config.yaml
n_layer: 8
d_model: 768
n_head: 8
n_kv_head: 8
head_dim: 96
d_mlp: 3072
vocab_size: 9965
activation: "squared_relu"
norm: "rmsnorm"
norm_place: "pre"
norm_eps: 1e-05
positions: "rope"
rope_base: 10000.0
rope_fraction: 1.0
qk_norm: true
attn_scale: 0.115
bias: "none"
tie_embeddings: false
parallel_block: false
extras: ["capped logits"]
init: "normal"
init_std_qkv: 0.0224
init_std_o: 0.00561
init_std_up: 0.0224
init_std_down: 0.00561
optimizer: "muon_variant"
lr: 0.0146
lr_mult_qkv: 0.5
beta1: 0.93
lr_head: 0.00326
warmup_steps: 82
schedule: "cos"
final_lr_fraction: 0.03
batch_tokens: 131072
seq_len: 1024
doc_mask: false
train_tokens: 514300000
steps: 3924
dataset: "wikipedia_en"
Each number is 500 + 40 x the weight over its row's rms, rounded and kept within 0 to 999. Layers, rows and columns count from 0. Numbers have three digits each. The size before them is the row's rms in percent of the matrix's.

# layer 2 MLP down (transposed), 3072x768, rms 0.0371, rows 1024-1229, columns 512-543
101:500533433546435469503514483551520459465514513526444479544448505439535500525490424534505531474510
099:591504536456509497478497537542523518532442500565498512463425473547516526565493565425519448508460
107:436481478543538482544498568431430530554441559495505484471496478476551508466506501490457562513480
106:454573529532541506388472480515544471583439486545543523525540432477470513464466446523502476525516
099:490452513549449545442483479501485513440517421566487488542510552531514407580476484541585570524527
107:562486508535534440458463507462550469490513504492526501572487510523460472591485531457534474465482
101:470545489589487446532519550601518457457464440481549506591578506530556471512442503486466534534502
100:484496487576485507483452521463542546501431484530554506521484530583572471471424556554482532507516
105:471464512455542447476516423471511474528417535534570495427595483531491498473507478507516456475438
097:545520502501506543452441436489583527454515531471564523476469506520438492551443476522544482428489
102:520490519464490461505518528487486438519496544538534526501502416502468515482525516526419536490564
098:466495485514574461483533460443457501537488500501556568488497534497527556525581526483464446529512
099:458382501526533537564481532515536550557523476531464540506524474516557457504475513510463502448485
103:462494524478497508498511476498486380512495502471496460482575444454532473568510533460526568495482
105:506541493500556569479581498481464446489486491454558494445449475502513520457476488502481598533467
104:534574524518568438589526549556473484513455510529492513504504508495517491471532586546507515490534
097:554497464538497565535465500499531502548459521545553518503438502525561528586503488496517550481513
096:538505549544464513483506493480488506483497540539510477436513451548535561547383425488533577538471
105:559515513472509476536513525543530542537497502506470455476525468512480487503474471487411507462468
104:458425532505478472467542505470513551539412567435471525467440521487529574447505540577460504483467
101:488549486507517491464552518510460512523519518516505445561461503482434547467552490543463552465462
099:538539507541522457541488481500560451559475490472555485496544521515550454480476471500459548534570
089:547514520460434531446484473525507451527497473485450552483531473528513531568480506552523505519519
104:517508521524453503548539483561481505520489490570500436473482519547482533472436577565486486585461
103:462495462492515480549529527557441550475496490434533564536502510535518486544574541545494472483498
105:548525483524475506469498507516441608512521537504536553488469517434441515545435448539503520475471
096:474467564480489424463543418479503516536529528483508497504489503531536450505493525405494505463451
103:592556527506478525490533537531551487439426563512504516458467512469502537535497467461426461484438
107:434498533426492541457500533532519501486449512509485465518422513451495458518499468521419459516428
103:516442512572520508462513490525450504550571537515527466539511518482527487475562487552490543501596
099:539553544525421536494470546414516455487525476487462478474509476502509500556549556579559512462573
106:436554562420542402526466552454498545552480501475516520504460537508451439523518489515482466470484
095:439465403510486430439465442557490428469491469508507477505517491519478517480470521451533455524424
099:574539491537470480513461545498457427467468490563507483486505424521491483547515494543510495448455
100:559560438510561472541476533553514494506554546498530505613497550453546465548471491441557450494502
095:627449471509545454526491502556516484501437453502491450501503526537507464488471498436596490482505
100:537526513468592511431514486491492455435421539508540517527542452594414436528520492460460444546442
103:451529444529515541457466459519473425484485460569494494489567500525444436454462509499540512530520
093:554492534538475501442461535537503533524458456533490477575445466493513457500470496497467511508497
096:494482457493460528461396490548551495455512457521487486516494521532513504481431529529492483532486
098:530479535434486443457410493504473483540493482522514547471441528464503414555511502484486480547473
100:459531543522569511495481503500587561487556505495492452498486497500520531506459485461546471540552
107:552575488508468479530467539474498554519465504510425554550494492563477526486536515414461513553406
099:489516556562519432500518483534509484524515498503565586478532564504524495462461515515513451521509
100:515510465536513508417488504486504493499500521519573526487471472486512469525529458438448464483464
099:464465526544482471494499476493518507559441483446530484481468462564506587490473544566490457523475
101:539481494514461469482512432484482509438467569452571458445475462498463622432483501522529462500512
101:494514485478559497482477486523446545523524496498448575532462505487543479508480533440470487505517
104:516503537514454545463509444526439504489494519480510464532464519461485493542529454469444517422472
098:440493557512487432506463541483473554509480533541495549510454498548564484573508513515463521562432
098:447466548495501375409521528524560517550518485557513547516524494445547479450482508567510498496427
100:497552572454588470416510480472486405544545601510499508454477485445553489568485482410480484455446
060:542527496575512633520521505460506425542486420512540489528492531497538530434567480542518518496554
094:476486461549523507460522499499538499442490468480523519491502528489486513548506461493412544477431
099:516467469476507525530492451527474539495494496505482504485500451540462499477546536502473511490470
106:533502484479508390499520543541499492481517484425481468525530498463553517444479535467533471476480
109:502416505475515575584544451485434554556575521524444520527484447527432535551508491456395457457523
105:469551453499503445439516475564518514429489484510501440565456506458486405570477413549493531492505
098:483543466461506463477455531565460539465651474519541465446542443460513479482528500497493469490455
103:505513507553512480493362522504552473527513522531448518480512536534533516448566487525481436510463
101:476478473524532507489511494513418486473492551529553540529504446506535532474551520507360439561486
097:477439494480468541531508492410470511552534506454437464467487511488540497483490533533539467540468
102:419573529364474517548523459589539535502407525546493470501529575563447482526466589457556566481573
096:550511459385517455517520495441498453552447538580515581473547485438446423502432567467441552483496
103:559522426535492518523469548492497485556510490557498538562591500546453486573528484475551472549414
047:521487466558512537506507497514424583541452506510484481463476522496537587475516548451570581461524
104:551454538459501446542436481479533522580550482585549495448481490514611511460480460528451493480447
093:460534498457446496525449516507460474437476472520490500520528492425550485548543494464511530439373
101:624495448524469455502504457503491581492552520488534474486519516474505442529415478495541465568502
058:562473488449604581478462478486469508487534500465456532533513529532487567442561543471542561509465
098:478564434454474478509490499522499560533540459470448517466468451482457479496507483535510556533497
096:535480539466476533491522522489449523497530465488482426436533478429437486439531447546486423540483
098:552533487449491456546539507465468434459529492449531503421557498491534429494462420493535572430514
101:511523534505454489486482529486552556525454498456534506534555585452563496565480473549414536501579
096:619526532550468540492479505510514489549527524446526444565474473456588497528486496532449542505505
096:464637533524531543434450526545469492544523458504496538586500466473545437518516438553503450488487
103:557515503499458456511467536449464498568430470451530497495454482512578501512563442540513542463510
074:477452434581481515538490508536484467443533441577457472509480475455540501495459494508537496503506
098:446501511569489599543421448520495606526480506463436525479534449425459449533551539539525505459507
098:560493474559483472518524495527461423522539483474485484558560563569475560501588536523456402457525
102:522487465530494446447537474479452504513510559512540549541516500429502527436412443462467487534525
106:506524488444508590506495489423525467486456434505481438388493487550521489476483450489474522491537
104:442486522594458490503463492472471482483518537494453480483546466536553601503463457496515495456483
104:549458534477482438492527504498500503500542467479499464501433416425425531524552482498535544543538
106:550455498499486419545511515498460502576384477499477554519516502608443445505407563494493530615480
103:597430452486479521545539418585503595514515519506500506474558539528511498624476569458393490447546
104:516467510548506519546470522455495478531442579402488433500486470457534490460526510443451484486492
104:538440511422524516483497476487560515553503548515498465517475457465485545461500416480525489452497
096:443593519520516441494554473452554465483507524408453487488494428462523403429517580468466474426547
104:480502545445451570500466484505482552508495480497451499471510488574524494497494442510457486554431
099:526475425465494493501497489509522521495461470515430473575524529494484513463495508467461463486499
100:523548473453535459544507503549489578489495483515508552540496493509477536506458464536458511568448
103:488511559447567517471488484544527575513402455482508516548577471485543516496480453512531579500555
106:518451491492458529508475546547455541521507458498580545491518504464543505467478503515515602504474
102:487476447496532554527496436531512531498499529506521516454490490516586468483489511478511462517520
105:457517536552434467538471547470505476537479545517543532509497463521540507487453495539432513507540
103:488537494577556458487402452483508490468443511482554499474583384488462504491438518509472494470485
105:427494452452480463477553535506505536490458513517411464423566516493471480569538488489471480545532
097:562462522471545477548487411553526508471460449504529523436477580490535517470496455458508495527417
100:489473511491428501477536504507464465493501543542502464573528473542545509518506525507482515474484
103:483524477569500550472490493492487483520535492506491559501548530522524476458527549573470480431476
097:498496520543548453614443497487552500468420537486493479495437530554460480516487575457469438537487
105:564536568541519528505471566484549526458488466503472575525517485484466494488502505496552443485535
110:541486420513512494484564534564513542527498508555477449513452500559425552498501376475449462534493
105:524534528533518485544528528554477504509500508449471468497527562500552517516467507483519473481392
097:429542518525565477516448510533455524431516506498512466509602523551576454544443469502460498487505
106:479531524487517475464479525426504467502503567500489571419459483447452596433493540517498510547476
096:580411505555503556495512481517458451494432554533502536488522534544527452571470476523434473471457
105:463505473543468503526492515504440477458470572385483443517501505558467482411510444478553554460507
102:465489474490523465430468529532509476546527480443556486483496538478522500560525552500556463468412
101:530470534484460441504541535544493524427544520513547513513545521504510519467525517528506518415468
098:487505488542522520514504477556467545514488429441547531540513474480511570469553498493501514505473
107:549473601480473487419484557450510449491513507553511507535500510502534481515547516519472543354531
094:510470529514551538459482520540577491515455463531476541487450508487472509475456503541523441523522
103:463495478501512503445440417557584515500538426538546532504493550427474485459455436573510489537503
097:491562500555551504519502555480535477519440511493478470568511503530523543486506522513535461500502
099:474552513528501469503477503505480479467512522570515429506462525428409504424477462536516503472444
101:465553617534511472487463439541513452501507466542412462467477551479405521448465463545461542536494
106:433545520581485412516481594513524459459480526491566558542482522461475484480498475555419450495453
096:476567494544526521456510495506472487539472512543530527489471486528465472550459519617444557526387
102:473424495483577438526519516527431494555521444584424511549493506569388471516522508523503513562494
104:436528532461531497454494490477549463512495579527433496451429422453495602480577517489425488552542
094:530488419514475498465453443511456468497468480597522477568498501453499521597445468433495531499469
095:508479484503516457480525469541445484465528451521535507604513478512436451495427571560532457539514
049:538524511566475463420524523485519425505564555550541472445561439526490457522507504453515401500504
106:484566463461455479534491460557486533386589515512513559518526467481548460532503513484535544566487
105:525503536487511441476500508526507494492500494522478503489474481481430549477461516480527547500508
098:547470424512506519469478559453470557584500485469466495488513466544528498557479516439519449584501
103:494440485521550454578442478513575559492522474510500488506499506531540497507492414454408517554483
104:450441516456537448480555514432469439503480448508472525558465489513532487520485493545509543520520
111:471420516486450476465523537482477540555494490525559441485509501565453474487476529530501473534429
094:554380512536513511515509559476480451461477618496514473496454493523498477522485504440415530529497
101:539522563504541452519462425445471508533501550518493493479561535522504483533558498517507482506435
093:458526512526523515527502504469419395511539444540496439550471551472584524517453496602444563552440
098:518521520495410531491483537491544510550482439523444449475478521545494449559412539506470493554431
098:560497383487539420505464514508433580530516536522512513451450468521486538514467556508500524570530
092:477509500596517488468490559491492471477473505469521566514560384459549516513488567514460516501506
100:479524463484403478444501498530488498546482484506490511470503495529566480459500522490541499578529
105:514557487449511471556377517443458531502530492517494573572550523497580531450444521440462460448485
099:483504425542537588562500547488506472494440529526444516486502460421506448528540470540453477511523
095:474502482488512542491433457453500537423425496563481553468544489476484487496519554603508475514511
095:457527476543510512510485436527538459555462574516422510474502485474463454473474472532525486489462
100:492523548502447523514451535520516464430535459506507551528466477403512485517499518559499530500555
105:524444517526496572512555436451482440545480448487515472545460466470492488496447517575555534474532
101:512493522451425460443542491486432611562555469507496465518453541539522491436547447477517516480480
104:477455496473474431402475501504467613486485522508470498483538486491510465496516529469481487537449
090:514553460423563442539482468479567530459514521540482546543505482493477519516484475432500544579547
099:495513477539499543555513544490491607448422529521541520603479474508553491457551493518505504512458
101:535549590374523543501529523429507488493459513447437520509565549513446506576468471475512481517485
109:488505466497487534476522495546429544495478493528455494488486425485470488542505486520467432544519
098:485475523450460506465465517454455455525468492507445450472520572475475451536589498518618505492511
103:528483398530404521440505434439479455520498540526461494574509544529503536509553541491534448451493
103:456501589438542521553452438583513494482464425512583468492525513495467510522537453501489502509473
106:523549522510491509529492465497531535464478452533507476481532522554545522488563505556528537499479
098:471531497573506470521594518571477551443445522402430486528515443525456502496499520524474456435518
091:579479512488470464554477481475531502441468494491530476492566518473424459496495416470429512401480
102:466541487508453556638469489484511445521520577503526584473473472540492468526498568519527516536531
097:524441507508484453528500478542501420412408465493487380450508499492529518497487514461481482502525
103:501513463488508503516556488544507487527471544511528536511550487540546464418444528480474521544509
091:571511531482464487495485515501519506476527509458510521461534566461528463417483548439441528494522
106:488447499544515519446491471506485503526459460441571499511466536512590483462496513452465519528536
103:490439442528494487519526496514455572512495488513515529407491480532454535466510544493494591528593
103:526524531503554464496501523514416594521511522463556466527513521468533547475506521513484504559427
103:528510487478435492533460508534509536490518466490585539497502409460524567462515472450445483457430
056:475445485556519552529410494473418434394500549533408471573556481545561485458520500470526535493540
103:452522492506530564554581513516436490489519504503493470527523550505606500563475425518496551535493
102:550493510519510491482523568462512560471495521519609469477476499487496552517523589504502477529495
107:508474473492464488533450452583479511483478488475524572521507515455466511483514507521449536502577
098:538506511497490544478491459495486552487498505547468501504550539515552522482546525520538558520490
096:411512388561501403588474498494566518446578504478487531555522489491547516495517508448538494521498
099:488572501556503556505452516506443479557398552586451475498513487486437517504548523469502522542539
104:478500495446563463495531478467505459480532448479490504503503540488497538472549430452467550472526
101:441458537513476506444550466522487497532562545517476502539439524422489570444479522598471520564497
109:443523526445570556491505443542495508542430486538521461445546549514494517433514516471446565488527
100:448424492517485502517452489479511490611524576511469540466476479573475465526464426534522507502533
104:524485507568491443557492577543528501529514507549509464474507466440480527570459506516542465444568
108:487564495496461503567515529395487554527507514520585434499520518553516450549517491496530483487537
104:529487414559481542512469475517488477508477453518510490493490423511521545463514552498453505444507
099:503506517499572554536500409547460436477508418516482458558532510532541528487473481520408530515479
105:548547527509524448520547600515523495453495541488569435491405450521497506428429530544474510544443
102:613522496597462452453495494492517468482515578516539488512471500496511453478535478496507496521406
103:483484469536503528454510530516469494498505470498531558419468542506507483553460518524470528496505
104:472524404417506462502517470517429530526478537479540501469472537421529452471499582484554513544543
108:508440510537469528455509460474561508546479505541518441528456530496423482531581485471478534476538
103:474490531544521405533485401537461459530512449538454517489482474544501513492515490521482442529478
095:557493532547500470443487538508637517492462540469525422411531431535532563506503508530480490492444
108:502484539541495544519526535473496522442482529574479577487484465511537457454543500486458429531546
101:497487524545539598512460454459528519524466482448466472566544468520527532405514489508523500480450
101:503555519505475503492505537493429526469438518522538486410466478503547506498442487442517515573544
102:467543477469495453480526506444505505518537478486544519426434559540468507465437507460449539524518
105:544493471542482544493399508543531446482513402474460518497523510489487519500530490495407477563440
107:469459475553561509431463467522498462529443540545523488568535482535529493465463531512498517506463
109:513561422506495550485529436449484465522530547562516473536526505561465535482536465506476448446524
101:503570515442446479582503517488542473498518470518476434502530514572498496430457468496434481477515
113:502478555542577461475466462492512555556523416520513467531479543452481475555477424466496503480479
096:533523549549584489474501504582481535427468511461475500495485463480475467463488464529533515500509
079:465485526451463490528490393538510515458505541442463469510449552549544498528469470489478547530508
104:477538544460435437478510539498529451554513501470498439556474499477480491501560493509510444577480
107:470459494509560576457486488521468550570494425515476470452484523573517548599538561503541586526443
059:461518458523567571503564562534449470429504448586438533538455477476529496493503529477581470485543
097:535486453530448568517531484499451480537481487469539494517538450483483473500517508459411482516459
107:464486573590436569609510505568506534485490466467500522560404509554463478509542538470448500511517
101:522545440504524488511524470552520473465453508502494582540475502536534472451515517470474462516481
097:480506612471468451519509527506480571540481438525506483439524420459582481553497475551494495555478
105:506484518453540552455507411514424472521461549467467499515576563499470485535511470516458526553455
105:484551450497549510558482474567492453502478464528582546509545473597549490563471523480557461487487
# layer 2 MLP up, 3072x768, rms 0.0757, rows 1025-1229, columns 512-543
099:567482553516498533491518513554520498466497493508551496481549478470497550494418485480479508495543
114:503456484443565520527504479561523523497454490500460444592489588542494512477536512463501536436489
111:414548505459509506514445488469511431519504519554486541530523483495568544469523473496555494450435
090:475515517506445544528576515478577398498431501512481521578522421566566460555494427522508494476546
115:536565491505497577477503473496442451506474468484487492465499486474434486402509497493476498490494
098:493493502456472559584543544519418508538523548420405502441545532475490497515466519525485550501420
102:543526505444488565517549519455465570564597510550508494489515521502540536467538480507496555538535
101:485547441477508514478522533488509500507476435469446465477482464578545514500545541571506520431613
094:483521517490434508502500460558513513503511526560542534520487515544422554537512501508462503546452
103:510538539507453448507484450520570479524568587527478497538490427530476482569464599551474482527530
095:542499463536524470473524401417459506567517526481590462457511560496516477525519541557431414505468
101:534440516552533473521418443529534484525496541479522566471466480635474560493446444485465463484453
097:489537543480524518543420479509469469535518491481419459505551497489519479515613538538549464523443
103:527501568420484580470547428486523485515504479471505512499433529416542460571456481549499502508554
106:471462388504516538514451542476556534513508482492503453534493531486491504488500473514464583421501
095:564544481401562514474447502539509581428523511436477486468514443510488463557488494470482474589491
091:533503554514506555501539515476465496443478576488426480468500425487532503398482556471473496510524
114:454532455506572543551491549495482440521459357455571547433464484499563558496503492473447487540533
110:491544508490542444562485610466550505565459499509532446556486483535452510503472485489519480516480
100:566487546448441516536427560497501563517457518491556569543508481451490532448553454565479520523552
096:532501501460467450531504499497497508493588507504490499497459503490522463558444443468562533419554
079:489522500444514430442513449491480486569510507531548519578510494444617537511497452459543473536528
109:534468532447449447498414440495607492516506542511402557417537517456539480490494463481541462540487
107:494506530433490512560560483497503500604505483478479494525594498521562524513549514490496507529553
103:475515535469510489513445477507482462527483529520554557518504485466475479540439583568526503549500
100:419532522445537496474540573527455550496419481532502474458557515484485475524489534532494416512506
106:492454490422496545537478501516459499471483486448526499489474564518527480525433495479515476468431
108:481499538511498507494516490483509509585481495511447482529559462483477528565514559504498509501493
100:506454531575464520502567508436540483435581489542534512518495490419529537505514440515488478511550
097:592569504498513457491511425489496466523507470507471535421533464572502538538515489497483484427452
110:473526513471536471486374526490489528505492467542488560511519480520486510534513536544423478508556
090:512559525535464493516450479475497479485473528498461529468531473537477522445543459433513454550440
107:415476429512468589568479463530464526487542497492523497513481548538537511542472442462490529479453
104:445544523581532510568440548479491505501487531409491486489528519532535457505546423465518481532536
094:470435448494496473571512566488488460489465507555544498451460549530483484525580571444537430484541
098:520499502544597463485486476465499480420408590508537536514490540516471455504569477450464525489587
112:487453456516501480516431498474466516533521519509517517477508511520452540555513535462480467513471
090:500542547522468449432513517453455498598505507517537475534404431446512448523492469533442590447544
091:473524449427497469569490480559607462502458464509542538495503560501490535472464519577533451520557
097:495517503560502521442545455494500480451548571509510505437538461448538439478453582479410511518453
099:490514478475518514499545494522555514477425472540504480469535544506508610469494511554513511439410
100:520489557608499510512458602518525514501463464509419481412400461551536453539517488463488503524551
101:430575523400541505489479560522507457557548559493530436470468499519450465481471527605537516507499
103:526469441515577529463502579488448466496559551495489503464455606518533497544453507543497502507514
102:519438524527530372512531511541545517464462474515456496437592460527453422481495542500575479552520
097:430519502487495514496562424516541431553527531461512499436495481484484471495508505486470516482527
097:561481459429453479583488481510511508500502444469459546553510435453464529449524562557509449505517
099:484490490506574492457487543527519573524519466546486498425457488469550475510529512457533462469497
102:419567482549483575595499566493511474500571445431551517510477452459488467513460479536490482456532
096:465462576537573525482440480548469596522488504445540509503436567548564445484463501467483491474507
098:481499558505580533508530500493475470514482533459537531481511525520417504511447392522475485515473
049:489527437565381503519486562457495465526486617446483517531484495570463464534636441473438540518430
103:490436471468498543498504471533489492462410464528537493445433458528491455530508511501543541501519
096:559461547531447446447547476516523530553512454538424508449585578468519493476525461593502448494508
095:453461510532392487439524438510462487538550502497521544422566478546499473478535491487481424503508
113:508410456431529477460499518486411618478547517489587468581495502461492534443490519489470580495499
103:481465561485516517464534485498539513492492469525483426520438456546477486586470481484461562501573
094:520459521448475530506445505501521563534506522448517445434497456484525494452538525502503491477489
102:481571491516465480553452493480491483486414527548494545533442503518463501422496502531432433576489
105:487481500472529382524509476489478483512463502519503506478472465516456484517509517515482509468548
092:585477505565446459467430627462495456533492457585539473503457481544558477483509507510594482433546
105:478488450534473473466469466482505504464523512533528490406489498466504572534460562468509482489448
101:510513501481419497487435481517475447506480515538509459460485533461555494520487548433565544539473
107:451529461549493505475535488424532536510505562380522450485479416484505429466544564421508550476557
037:508623471480454500529548433502457530490558536582501505583446521473516469528525533553608482530443
104:526545538479564555491521506518479533469550502441529537508496525540470425506432472523492445478489
087:458434484465544445533512522473534472566445529509526526526513507537505437423492463446552529469492
110:508549485472472526524535445541462460496527529493514487489552511509477533513473489509517519547507
044:544483478489504425559449581442506511451500456529485500523514523463532513477456522490484491529471
101:454462476542525524533490441529504480494513500515449523425523557544454486524479468461499533467516
096:444543563508509571518487474479535497465557501551464486430549519521561581450521540525530505447447
099:539490497496440456415576545516494542512463509540509508519611521519431472557469510529487510540537
097:461440522499527511494547516494521534484526475430477519448535486437513485559470480558521547477486
100:519500575459510473463523527436560532549487468474517520542492448544525454524485532553518576472501
097:540562564546507535462509498542583485420429464527487479513480580552571452501464471529515465526454
108:484424499456495513498484525553523478445513457524513546497558475459459523493504514513508514485457
057:511521507521474491508563502360568509449445477461510552534471516474525506532558500402529485465513
101:540529491493491496465468504427499572504440520506512496444432565546486467492480472500489594502479
093:489536452521400464536517545497525490585515380492482546450551518545517555506497458508505455455446
106:519489509503516557550415520461547502502451480579523519504500456466521543433477492534484551499465
116:448490527518477515476481511525466547495583458505472534440453460506486547462547507553457508522566
104:538544465514525454533515439478493432451519539514403433487529489516538585454539495474469483525532
101:511529495522486443503517502518490539518549479530562451480510470462554523526515501472554506477563
107:543527455451529438530530477454481500607459558498490518606493445444517538488418511539407517494533
103:565484504508505491459523490488540534486522501593496530554504560504522537522397528487451559514523
108:487586552483467493526600549525514493576605488477518483464570495446534493475570525459499480531531
106:510444554381494500491498477500534541397488531493530503504516479507520468438529475535526485545585
083:514526479431481480523485495500546514465482453417456512510547446546475477516457508490535500433546
102:485520498507521525452445489487491559535454482429490540532493487525433451424510498466523469506458
097:505505472497461506519456546482458490462521487516547479449514420486535514504493489481512454545509
098:489510519438468481505560514502508563523457496513527437513513547451480569517462581509493464448518
104:518517574537544520520562476507506542492465490494512522439511464587580524420419423524535481607545
105:547483475493503540544454480610493558504460526483518517493552492534446515535462542456517445523514
101:509450553476467506576519469506552502432449499495432511410512527482517484556450528450560490492584
105:526537472479515463463462491491559480551467536435606532501548477567516439501500535506487531481490
106:593514455520489477506500551526416525535472429444442544520507488511484568533430471571522566437508
107:519556501483521484513472473550517472516420517526423466485536445409457480453494512493519400440484
096:535459468499437518523562580603503444483513511555582441540459469507466509487544500512524562516509
101:496432527499513482509526488473541466449488397510515525500470558496537483473539524510456479483512
092:511497498545492506473558579471491484513562499448505539510554499520469495500493532516467511472468
095:528587504492444507502533469467554470528482526542488500506495486558529482502469549456501472509500
107:525421562469453483482431573570455501569480548516501498450524576534460512411513474527419449510505
107:474507540475505436441463432495483424478569508522459513482497479533443500498564535496447418505518
109:533457544432564474481505464494548463510448460516508511481517468477479477542508540506549527457450
099:508560477478541488494499414532467454513476451454520475461523486560552419475469498559487453547496
112:538545463612420435494493545519544522491491506393496493477545458449464398506480564562523506542517
093:463526443547457482473564526499522534484497545502483483444559498580542496552519554497502461484438
105:406479476481469567581521556508476495406483521489459520515437520502484473539572485523462481495542
096:489542435531497548492469511511526505480498471531558522468599531490474508552542348532528471429528
098:520521482502452522470548492502580443471506538476512551380448530472467506609547471542516551437503
098:534502516575454485508499501462423536507561486430509493484523509521554481453462478504469530452530
112:447485546525408449441447445453419484487502517531457510453556525527470498410509517562468450456502
094:471462427546486516504464533473474516533563531600422455486470552513495543498529509557499458446460
114:502478516586460401447520490532494485474568480537540430509565411507481538552480513471518471486528
094:531573526472526525459470561508532527511491475529468461514444534524506529534469479417520486476570
108:522451574523447487538454502510474427500465556515544549459475452498474366541527554581476533431535
104:513466552543582513481521537469468470529502508532489512461559513505524447511483513493539484493524
104:563516604457517496504425559509415499487523473539457506453463618411549499478478518544530486523439
085:490530508461508559491481517486475540570524493495506509482476514526476475556460454512489464503460
103:485444587412512509503533458499461475517578512527486494495495449534521466511418524487438464506464
109:420461429455488470567475489417543475562495479500500494439444538511474542489572460473498495538453
081:498530542582490430525462492541483492526477475547545453508513507522530454454524506517578574546491
092:531452465509505509484531503459509461555495476518582576547493479465549517510541519481515467531469
041:460497578386525433472507529510547439480527519546590517473541502576508570404518461494525494486464
111:505486445544511443444464529488485487435480528445479580478501401426549550580500505482501498524531
105:521501539478443555427527486495479498517477482521489545538471554511533494495634492466479491428480
094:504502537521491521563487502446464457448495481470488491485519481542488459442489512566489522559520
104:511506465501541476576563500575547451474480447478476522516477506484497526540493467520448517484603
097:536564486532554544421531551489555500461473488473601556425467471500522486556553577468518522495488
118:488484484493485521475462458529470514518500477455553444464512465492474526542515472538526484482552
091:416555443551476462486445520475511487474450543505453486493452530551467462546459558433517442542518
096:476442489575504481489438474476469483503526456448525491477517473591458484552452523531476520521507
089:572528536448526525517496522391540486527512507495506478459478468486624481482490525587451549551531
100:553546515527525485533469520351463539475538539564503414484448555468508531483532446483517501476499
096:511503454509469494606446572512435573562507499527477479523453531462459474502535512487524471487536
091:589565527530488556441492491520510501530442553574551464498447433457526413444529583568450559421517
105:497532525502538488431463522504492456439520459523504517435491462482498582480497548474530460530457
103:467442525561469565506453517470527478440525492449542511486546450365492536545493471530474472495538
103:503520468558518482500460442452518516527519496511495504433600533495433523522536454481491479528503
100:503496502568502492555492463560547517447400539547468510554510498521494582513531548504574582499508
096:505522480451432549555514515489508520427527403479440493530499481535472438522547527504513555476518
098:445474501524400454525512547532457549457500482440506433492483422527490528410513556453591501466478
105:451450527492538478480487518560463482487528505450532501526565488531549548508482445501521554532542
105:564522522566430526427487503516451456459445520508527519547495527486500476459500563512408484547505
109:526498483511526458472496469452469498475513506507520525475530503529437492486507478451513545465444
084:400487463499569444539496536548494483457505557553484472511535480545515418564453461481506518550517
106:435398450449472424436472494465474543465545501434538523441520482452498560532492510568508520541469
098:448533547402540508481538456527509474490501479471440500488488501539486538505490500480542474523473
109:462462501494505566482509468588530553488492520455519490536529528531476526481508601486560521506441
095:492495573478484443474468534558467562469506552496413494476535452449488483475470596537522485493512
104:527457431448470435509549477498484473476443493533496468523467536492437405440523485641518485513476
100:439416513464490455522499454496510488478464455467549459451489526519461547460506408473486460511485
109:538515487536484496540480473490469486565459570527524506583574489506455534402573574489455505447507
097:561552509452512458535529481492487557507576504524437503479519523544509551572480456549444467500507
090:475505448521411477508586554585498462534477543515568493503493561461538478495467451471459466447515
103:510522518513515575438606484488452495445584498473529501549512449545519519465525575505530460502502
092:502500473516539496454484536483526481526448496487572469450485522519576525540454467464484472499516
107:525454522422443473552505516488488476500533485455476524483533499507445488501475444470524443463510
086:531472565460486435557456496528472510502424555516504439445572580505509443459493540508556511531484
106:600476449531442460515529412519495511470441445570465454529561529457420480542526562506518485531472
108:506490458513438489557475497540524486590548427480554500394531523485471431536548532561479535521547
098:538559523468479545545499468512423519522476483474600454404461477479525468501560470512467563498495
106:475499536515518501548559401596462505446492571482478525424563555547488541577495537530470527548466
037:511473529452540424515561502496439481547394502519422507439515528485488502445444432559501453617468
104:424390476443566534537571495481498527447455494481459474496485529450521481495494551572526562483519
101:543524504420521468495528508452497496481521518481532539480484515529454483524474538439464491514487
105:527484420505490449456484522473544530480565532539465548473523562394507477506555477514535493505461
091:495496586520485585529524480494480569503552487497538556522479522534511577530497502534521498559541
097:502513459429510499474511465463452537527538536481502451511534481505426537519509506516538481469469
089:446555575537492529472527510459517453521506536562430478479495448470435536552513552493554514479514
105:481485485424446450455533501444497483537537467420565454506474481493542482502513423461418502475560
107:543477506485464433508404580541479586535495489566450503496532459520467459510461484465512552526378
113:553518469482461457528526484506502584507513571500475491482533529513484414524489482488473484488572
097:493536445579500521554451510563553551556512484541507543478460527500489505520518464419480493491573
105:506525473503441520458474581470455525482468535465390523496488550489513558494481475530485560420514
107:427499475452496483473472499464491481507479550453553445513474487489554448527545493513459515456538
103:439476556494477498454441467471470550478543533539515523511525573550515496497491490536525503553474
096:462459499502502469520464493497522448518513453531524520530514508536552527422463516541449447590491
106:515471509446462490476590477485515482536478500552509513462476566528510468514542522497584434447445
110:541470545479468582500502497421496511534489472525546456492521560494516447497463565474417466491524
102:493570498511601496550502510483486509460526404515516491474435574494508505512515539546519505469423
103:481497449441548408482503569475480503636529592445483507483489490464517513527531522553410553445538
111:442469445459514621488539531469514522437538506454493504478485512523553474511541557538457486534459
103:444467536491548486478521492503501495483503508518431568481574536431520507411476478564521545491446
096:500474486422517483473546497584513495442522533509464496491541461596483483437490468532514448565503
102:574477560476483527505514482510496519460495478578490423479517526547460492478513521502415512543495
098:535581458482431483423547459518502447459469494490486445567465500477446466491502560514445537501469
108:574530543500541462488467453475478478498540528468522515495570487552517510532446545444557517561477
103:470477537538518498496513444459525441499556537420494528468482577497448478428467552493471473489487
113:507521476501402532461498516482466410432525469525574514482506510492535508556440541528456560459536
112:506473513486516528484575478497530552538463437478533525545507552466534480504455469532438514485474
114:483494561472458505549457433431538484469451497500476541493521476540487532506481497522509438565547
095:481506527496505547478441471451486565548459530553473506468505526495506456466454461465482518478522
121:511471524532524469478576485535376455561505469484532544485525561489508522496524527510548461358496
092:503562524516554510524545460531492511501529531534504473370493560499480507463545547501518503472454
073:528514485524479544392547500469488536549516535409496546462432503513451482543471447508483509483469
101:506494518543491462548556535527545458558508500446512509489589455525444469456447512537499557504464
111:483458498459492461469419481539510515474598497565452472542501532479478535482528501544599379504522
046:575474509551460487490535434463523547571486499530496545558529476501552499500518492546481589490500
099:411476468459484513559555454548492513513490542515613404500494440522483436500521473523498461430430
115:514438534487485589533528469516409467471523454535450597456535528408529509447491511559509501475556
092:483513481491532467528522423489499564462518523535508596480513547556544484528592545552521537540537
111:506514499493501502497461541447481477475510628500462462481455481486496535517511423494477478543460
108:476495509488513567460479602448496544509538480431453499492509514509596515491505582487498468473464
104:528515487469493518526486580556475460541524550539573458481518536427487493454413450435545425493466